{"d_model": 768, "bias": "none", "init": "uniform", "init_std_o": 0.0, "init_std_down": 0.0, "lr": 0.00351, "warmup_steps": 200, "doc_mask": false, "steps": 5423, "dataset": "wikipedia_en"}
Each number is 128 + 32 x the weight over its row's rms, rounded and kept within 0 to 255. Layers, rows and columns count from 0. Numbers have three digits each. The size before them is the row's rms in percent of the matrix's.

# layer 4 attention query, 768x768, rms 0.0894, rows 0-65, columns 48-95
092:111104151096081141114147174189117194167172136108079141113136151148160110157153125131141100180113095086195193120102070117076165168148145122115090
089:153087119130095168081157181207089110085166128082060090098082131119174157154161152166144096160120088136057123120087118143185160151195131150076083
090:082073123198149142129122171099109103084146092128044159119147093112153134139159084109116142112163115111138085155095125142159149096128104068119122
095:160180084142113152146138124097100118108107158074135148146116120175182151190138172166121189166174144102108203168069103138141130071174105144203130
090:126142171185161154144108162090094134115135143142120153147138138138153145122166114106149144100103158124106113096118143148104113113142143097160116
089:083170173193117117088148091146111097097134155083128137131104083108167123068125057094139120141168146119214114157203164125137150146149059152111148
094:124131054149196132097105117143097156103127108118177086161118133110179157118111175082093137185130167076162149094124114075177097145108111151091143
092:127123142170170117105092119105148128133096109112139106129116109133144179126154126140100127139123183134125196102064149140131082125165120132090149
086:125141115146123155129160121110119128068072144111126125105135208115163108099188181176088114119156160160048105145124124114155131098174092125107129
092:131112115100112139110135106171144206114110073103150180117153138138124131134141127170099097130145053116168084106120116161163061118087166097094123
087:083135116127172103106123137172116119101111156147166149104137113079114116125146168150143086114146062101145111130098136109123146143146131138160084
095:043114178090097143142137134160114138152105109158100163148183124142135151115176076126149115123104152115115109076179135174081111088107174059196115
094:177162131142082131093088095091153119161068114115162137129127111138131113133142094125132146129127097109182091119125185086127127076158139160097110
093:136082132214105125116083075116093151157097116083161132147175126108092150119105142163108133141105093069100121146096187099130155148133072065079081
090:157078192107118137135102159082102124140171122092102153117088080140117121118086112168142129190110125156141130122118123058086153151095178140147157
091:121188183091114115118156144160117149101156111124140155109143112176164122155150118114137185141133122134085111147120133159138210173106182074131089
088:095106135136114102156108112085128174131169132104166151114128104140131152166087128129139114124145112147148090155171142074099123083133110118117180
090:115129159119210102121077057062142111123128101093097127152121117165105159163099162113123106091108153122123133119142137080097068154116142145120124
089:123084169080181163147148142150092159149129168107136183154093142154190134092175155106095223150105140044145138124121131137113114108088157143137129
092:115125100116141067145100135092119072107147133075118056124109136189122128101112072078092122140128101126123147155130143103186167160126108144120154
094:076111122115147167104139071108102053122163153132144091156199096165152163119128178189074152095234057141137037126151120106131113161197184128124123
095:164107094123184131154136076145155075096095095090100142105072111151082120128131120170104153095143098129094162151159099100096180149048135151119134
091:181095076085101104133110104150210128180135118072164212173121129118132114103138086141077128117137146089125123135088154133088098085133116102107112
092:141100144098122149163097127159132112099143170178101125108158169104111161110097160098150143121100139087141124135128150117088098122162095108180108
089:174151160111128130105116140110148124096120132106161080152106108065069085130108182109147123135157173151112044128135083132167112080150098151162108
092:107093152106207081182112085099195143124119153088153134187189091140162091130123165079139123122207145118132095132118091138080208139109124181099104
088:158132113143155151132132113120115127133110125121105092113137141110128123092172139101181062134154089118120118084129107123134110134123170101038143
087:055091225157130086103116153107133165148136155114144089084141104149178086091148154112112079066106121067138144092144109125122129131100144102149070
096:116138150130164116116156111117143124142158156143095109115063055134076121154063195120135145119168119099091103110135147091100116142105125211147091
088:143161116070116218152115132204083175166105099112144144139102128171122157116096123133056113094171107064111133147147070099096122080138137181133161
090:209088145101101132082206120158124161097123125204147119052138079143158066088101107105091094139125109100152117148120132173124115117122113142129134
093:132147119162130111155116138090146074132155129115170159126118148126109151083128164163096113077109129076154095058105131128103097126134036075150082
090:087186160123177131117147119155106159069136199100144160123130158088086128114053080162182134090167106143119167106058132173220149096130201124156122
089:148170140118233109165133116096165139124121167088109109087070102104135178137109104098135115129104135161135139093132162126135101145123093141145098
090:125083117117117122122112136145108212091120150150136153158109145124117159133059145131142130122112094109134113202144114133143142139154121056161096
088:136114114180072127160109147151167082146099170153134145105099158062129093130104100115148127175108110101135172111081106082133109158160150098138135
095:134130155107045111126175081126137101132158085160141089170075103066155144134162084159191208177107113127100155123135090117160099135099158058094115
087:124155145100132143180090142198139129181176129118080125167130141126195054093130125080112183187125125076163117034099090122131136103088079112144111
092:142075158163074189137155101098088135184157172110103141129115144111079113112186078155188134108131135149109095171137093154126133144120105145101129
095:144207120136195167123070156140121088176078162060113154148111118101100099129105109090112085149116105156167116142095089138141166075129133163075137
092:131167102079099126162178198087100149088106073150149198099144080141198150101129164079109166160058164197122110091098115136079145181102147086100147
091:132147106123027165070155135112114096155147132113115154121130155130178079068148165087128166153154116129087103070060128128081097084089092158119166
092:166143136103151139120090099148130200111123131082127175138193151103137078136163172092171117091176128074053082107123087179137093161153147101112137
089:143188152091156068117184114127158112116138182085111143170087130133144149207113137127135180119128091127135124114099184153094145173130110160158156
096:120192132117122111152118194143090135115167100082147088094131135143121112122150092124124105101085112139133142122136175107130120092103176172134111
095:127110117134136129099113087115071183088117092113102179165170075131077094136148135062151121092197206114123141160120087118120139117092113126186122
090:127114103082174144075157164085100152114130161118092111133105114183119133166119052099104135169117097085103149090193141135173166115129135132114075
091:129123094113075158153093191122136096205150136102102136175150179176145140098163148129165147076121148142108092161142140129100152119135125088126112
088:122098106100089119116124136127156121221153114131130134150121118117139141105133124119121100109121123154104098136052163169097136095159151092115120
094:091084155152130134082121204084081083125098094148157135133057118176111120121133153089086159123133109163109112187132133167161112124122128146192143
093:104094170134180166098091108109150102148111080156138121159144101147154102157061161189106146126085175067128146085135140101164120109097065110119184
089:121040175139143118159148134142133120088147154175175094049150090065180112139077126183103137169160066072120155124139158063139156118106129149112149
093:163139133123105180085153121127139161088141168134137166114123157155024085089166066199143105090099119161106053161151153113078107109130132028150111
092:144144143146129157109167148129183142114096081121141102107100088117154138129155056114164107172164154145097104085111056137110086089164164147107171
089:155141181119171134105151092096085053135127108119131098062151074130082056143108127159131181187209121129130127144156102174166155123187126106113121
093:178149126204114166188094125144176173091134114061090091125178134140140099142174161186122117197126075156142132076118136134127152107134126122105119
091:134130084141109122174167126099150136182162116172071141079073122013108114123109111154153122106093124087158081090146094115099134168101098139138163
092:155184138175082110098117157106136114070090133159158077060174127164135131155149127156189163122084110153043083172108120110076081155115144109144101
088:072125119131135056100145110118116143147166101125153062109073097162095136126102109136174107146133131095121120148113135141091171143124126113068156
090:151142146145078179129096141104080129104132139188135147126135096124167129096151167115207119160112110138156155126059162203158129171141177169131095
090:101169110097094126111094102066203119141156148138134103161038202118142126124122111112076150116104175075167197138144100116121182149105156127097163
087:132115140140078146126128140160111111045097107108178130088130183147159098094125162149104107115089142117158101154112110060075161143118095106128120
094:127123167148107083138117039110149158069119171126113163123113118088144129104179156137079206149105162138059142101103130137096050085130131137070097
093:206120121086120114124073092156155146165156157088096153121142145161103123159109042111192137098111089156139109116123106135094042138129080114099102
093:139148179121129134128101153113112168173108142157172131134088121151117137151145087108112142151145112123184096170101134159135098139090122150109110
095:159110060138150154133162073123139182172082198134121117128117122109190179119127118158120130130156052115124063124085129054145068113086106154182096
# layer 4 attention key, 768x768, rms 0.0856, rows 0-65, columns 48-95
097:159100130105133149063107128167137165143108113142097069137154132182119121077077149045128098189130159159111160147063084161161119120151164096098216
095:135098159108202164166123156152127071151180055083097122111143156119111081149133123145144114149105088139188188130115147080067157179150155124113134
099:212137150110097107195117162077159133119116140177092081130106157125116142160141125148107086146126105194101096164067113108094135109173112150091111
099:127107147120208120160150141099160149115107117100132136149117138135165157085125160135128165138143097186195129102068153106117149082166154050176086
099:180112123114122158152134160080113098126145110111142123148068144126089104109121186130126101101139168152069111080097116137143161084185118161148085
099:129125094082141149136128109145114095088130094122148114090139126150114138092112104123092133108098158123149123169145176139111121084096159080123041
102:120118133134123055126145143115148114125148072123148098127129090163142163212110135081050161105116081086155160123114120136078110081137115171145185
097:080080142122134148106115081109129071167121110083148103060076116084127136086163126075068138142119107105102161089117127134128090177099125190120170
097:119074112163099124074090092095114136196100117079166129101130148110142154127083111172077105133115105078104121111155139079128193171177147171173134
098:174147132135152178087113167113114167148154106088127110099140141128060085164151133093096112104154117128149158098122079166124037102119122144146137
097:107145097083096138198104236130095156143134118122107095130090109173124137113105120151111163080104137129169160083155123127133143118074137131118104
099:149152103085085117163163088111193107149134142124134139128101137152140122166084161111167146153113109093119098148167086115104149110136140181133137
100:143138135189110176140161157118119149069144153101159195110107134113161156180105123154104135101131194152051121130120130049152148146121171137071096
100:130109067100137127107121117086176120103099097178135124112087101179153133096109100102155128149149127113110142147096142154149117126123175188171098
097:117111102090144159131190120152190155190191210164142101127136133107146117143100038153167126129096183157135170125105163159177117123162165099064113
099:131110145132150092184093095083093115105149131135170145129157147137161169125096161136085132129168140145130078139199163130158144123128083083132120
094:103168196056155119102068129093172172166134130139169170143137106110160087060144144136125192098137109095196131166140162096078116145084139103194112
096:144081182064168183163141059064164156101125179076065196102126099104144146161168093198113112181129124167143133174149147098113101118131213129149132
096:131106125119120107141132147094103101076151151126109141091170131122189169052110088128125174169091159140159158164067116130138137169119124098082175
100:112171146138159147090088142094114170161175116188154086100104140181187174124135046150123087162125072126135069183165178058136094148154138122092174
100:055098164090149117122122067155133035113097117158111115149173162109034138130120131184091109113131145129128154114072166118180075087108140109147178
102:112159120087000112124112114175110141094100135148118128113142069109167142096121148115097087126163142110200110118073114134102089156171142143068144
099:123122102117098134135149174090141136110075102139114115137123164125188111170111117147209139139162144104134119144183134122166125148142098120164142
095:136099155099111085143137103133111147152102093113128134098119116123103108177187098163157111138138155119143110117158172187096176095144163122105105
099:138146124152117166092127135159129136087124079180120123118101177109080132147146129172105103177114147161116108085124092103171099131109130065152157
101:127080092146108104135115139083132139149073109153190101098095132151138127142164166080088174153181171073107123089087116076117147158128114168142151
096:130112120180144145165166102122166137170138120161160115109122076104148114161158145136115111121149159119161134106145119132079088089135164192147142
096:147044115148166097157124040127084136138090190131098178147163163138108143107162134129119146161143126129088090092135087100164124119119087190183145
103:104111098165134158163106147100154175151177209104084161095125100120112133151121183172108157113124148112134176044090157116163099087138143148136140
099:108111119090091109148092154160122175143103152140125139110136066165164128179169117176160163106158133140182083151137112153126154188115146176109115
097:207120077149123090119157109148122112133137078183127209139175169113145095103089106144066141109133137130164123114100118128148178159139180149092184
100:114095187121180120095102146125084150165120062131146114076097126141087081074197159177140105122107100122098094103154091115102146098128106088132150
100:075081132092089128128111104161155096162111118169123101116146122104113156136107117128163100122099104128133174133141118158114141101151180097072157
099:168134131132088183172136120086082124131126115132105132168123148069119144123187153139186079146148149109134167122149170136135147124142106119081188
099:198145174104119130103109148122187130155111156118118187110121116122126143044143182141092183168124149178083100168130141128135135157161220131148116
098:117124076145092145222149119150118126167090166132207189088160140126090163056099120109096095168175144090105193139118123170157088118157154149080133
099:132111161204116109172069081121062082153173140116189176120181176090132115058094064102123183111124139093104170113115127126105113151164131107090128
095:119153098164144180177139089126130165103099155132143155102183202179150139144115170081186197138133115115118134183176120155110137154133114102069127
101:064113115164071094098158159063112082096172064117083129119091123167180125132078125097081103130113115105159093156080169219163137160125119117135147
100:121114143085089157174144165112130139120121164137112127150142135247145098146031021136116132200128099098133207070149071098156155121176108125175118
097:130177159139103131069144095139173063098143129117201107121112078117119068091105092113130157147156115148065143088099148172139128082096135136111128
100:129142104091142173142142167101146189189093095143109160122131109128155079128116091109119152129154141109124092118130157110155131103104137118099130
100:173098083108126101103092128158180120092133161110133141101125132074106115128133186128128089083111071119164161054138035148119129120151118135139141
101:157174168091145135166087124161115127147071094136146071094104132134143140143078202170153057129171167095141151110136133151096175065149105147118113
097:122178111118109159118081181113092134137191055139118093157164117164133093152157107136157172187102192131110113154162165124163145168108162119115135
100:103155156105166135077161063154156078084139095193122142120143141095150118149117156187135148140205103121145119160117099146113116155175062113089157
094:102135154115187155114114148115117117110157139128107169116133064150140064108127149148142136118214120130125082059169131066162146176135104109141098
099:142155125142137135118134137153161135121134049127155079201178135089210124035100052146105190138092116099097107081147133045118114146129137132068092
098:117137148130135123159136103097118130214128113150180095090135109177129176128123128125063118147118160107142143112099098143148108109110124134177095
095:143159138107095145156151111184098143114162082141173076177111113170086120193156164099110124131111090076112137120170122141197099116132118134113126
100:118166109145148146095146121123175147195145096108191160106140090103194075124121143120087111200118081150134134128112168119143091108143169111103111
094:122100143155102066160125115089110097118154026155114178143111102112123122130115101174136135056135091056141119072131120108104113163076127100125141
099:107117141153141148085161180165147069137148097068130091070113103134081150163156108141079094100138107140109162108096214134097145109115119131152156
098:124116141181130082143110042125130126152156181127198132064080140162071108146130174116117170084170164125124153081132137143140148068139155138102154
097:103126108145111122043186149086143164122070139120063132106114160106149073119116106091145113203154172135143120138121106089176154083114130108103120
101:146179111153126141122095131201168090106107137106118109160156118080122135124160161112133127157170174169129187187069145123228216118147160079103119
100:115149126138140126113161093111137124198143190145101119092133124099181157115135179152141159110137159134175151198098145165173111160131086051136100
101:167095069122110127079119171109150117132126076104100136149123080132148154149123152196166129139149116109130096124144095132145076029144160080151105
100:197148083080136115143170154093105146210179110142181102169082137154120181089127104092136190112138178144160127122163107130115093145162225154121105
101:131123138176100151160198126128105146098140064097053101101102132129093084131112140134121144088097112091141116118123138120109133163164139130124131
100:140176111125128165143092125182195073148068116098150149094049123149140117105139138124125119132123128114117168091101150128085114108070102176080133
098:106085104110072112124111135096166170146136127144112103148136111163151095086133114165142197130110073171148129185152104183138079124116124101067087
101:065120145216150103156119100084137125173128168107138134153169195114197137132134075158147140130082110103115194135113120135157073089114122069078162
097:167175124112099120180110104145164107120145174093135069140166156178045109108153131108060093189194110129113127084136165146170151123158177189105186
100:148194089092091147068124147121110121146108184149109136139173134149088140164121167127166130121133185120131116064127153112155151167134143147107044
095:132094128166126113123157131129150123085121120107118167107190132164066151143147068093098132165080179137068160152093168137166115104115099075141156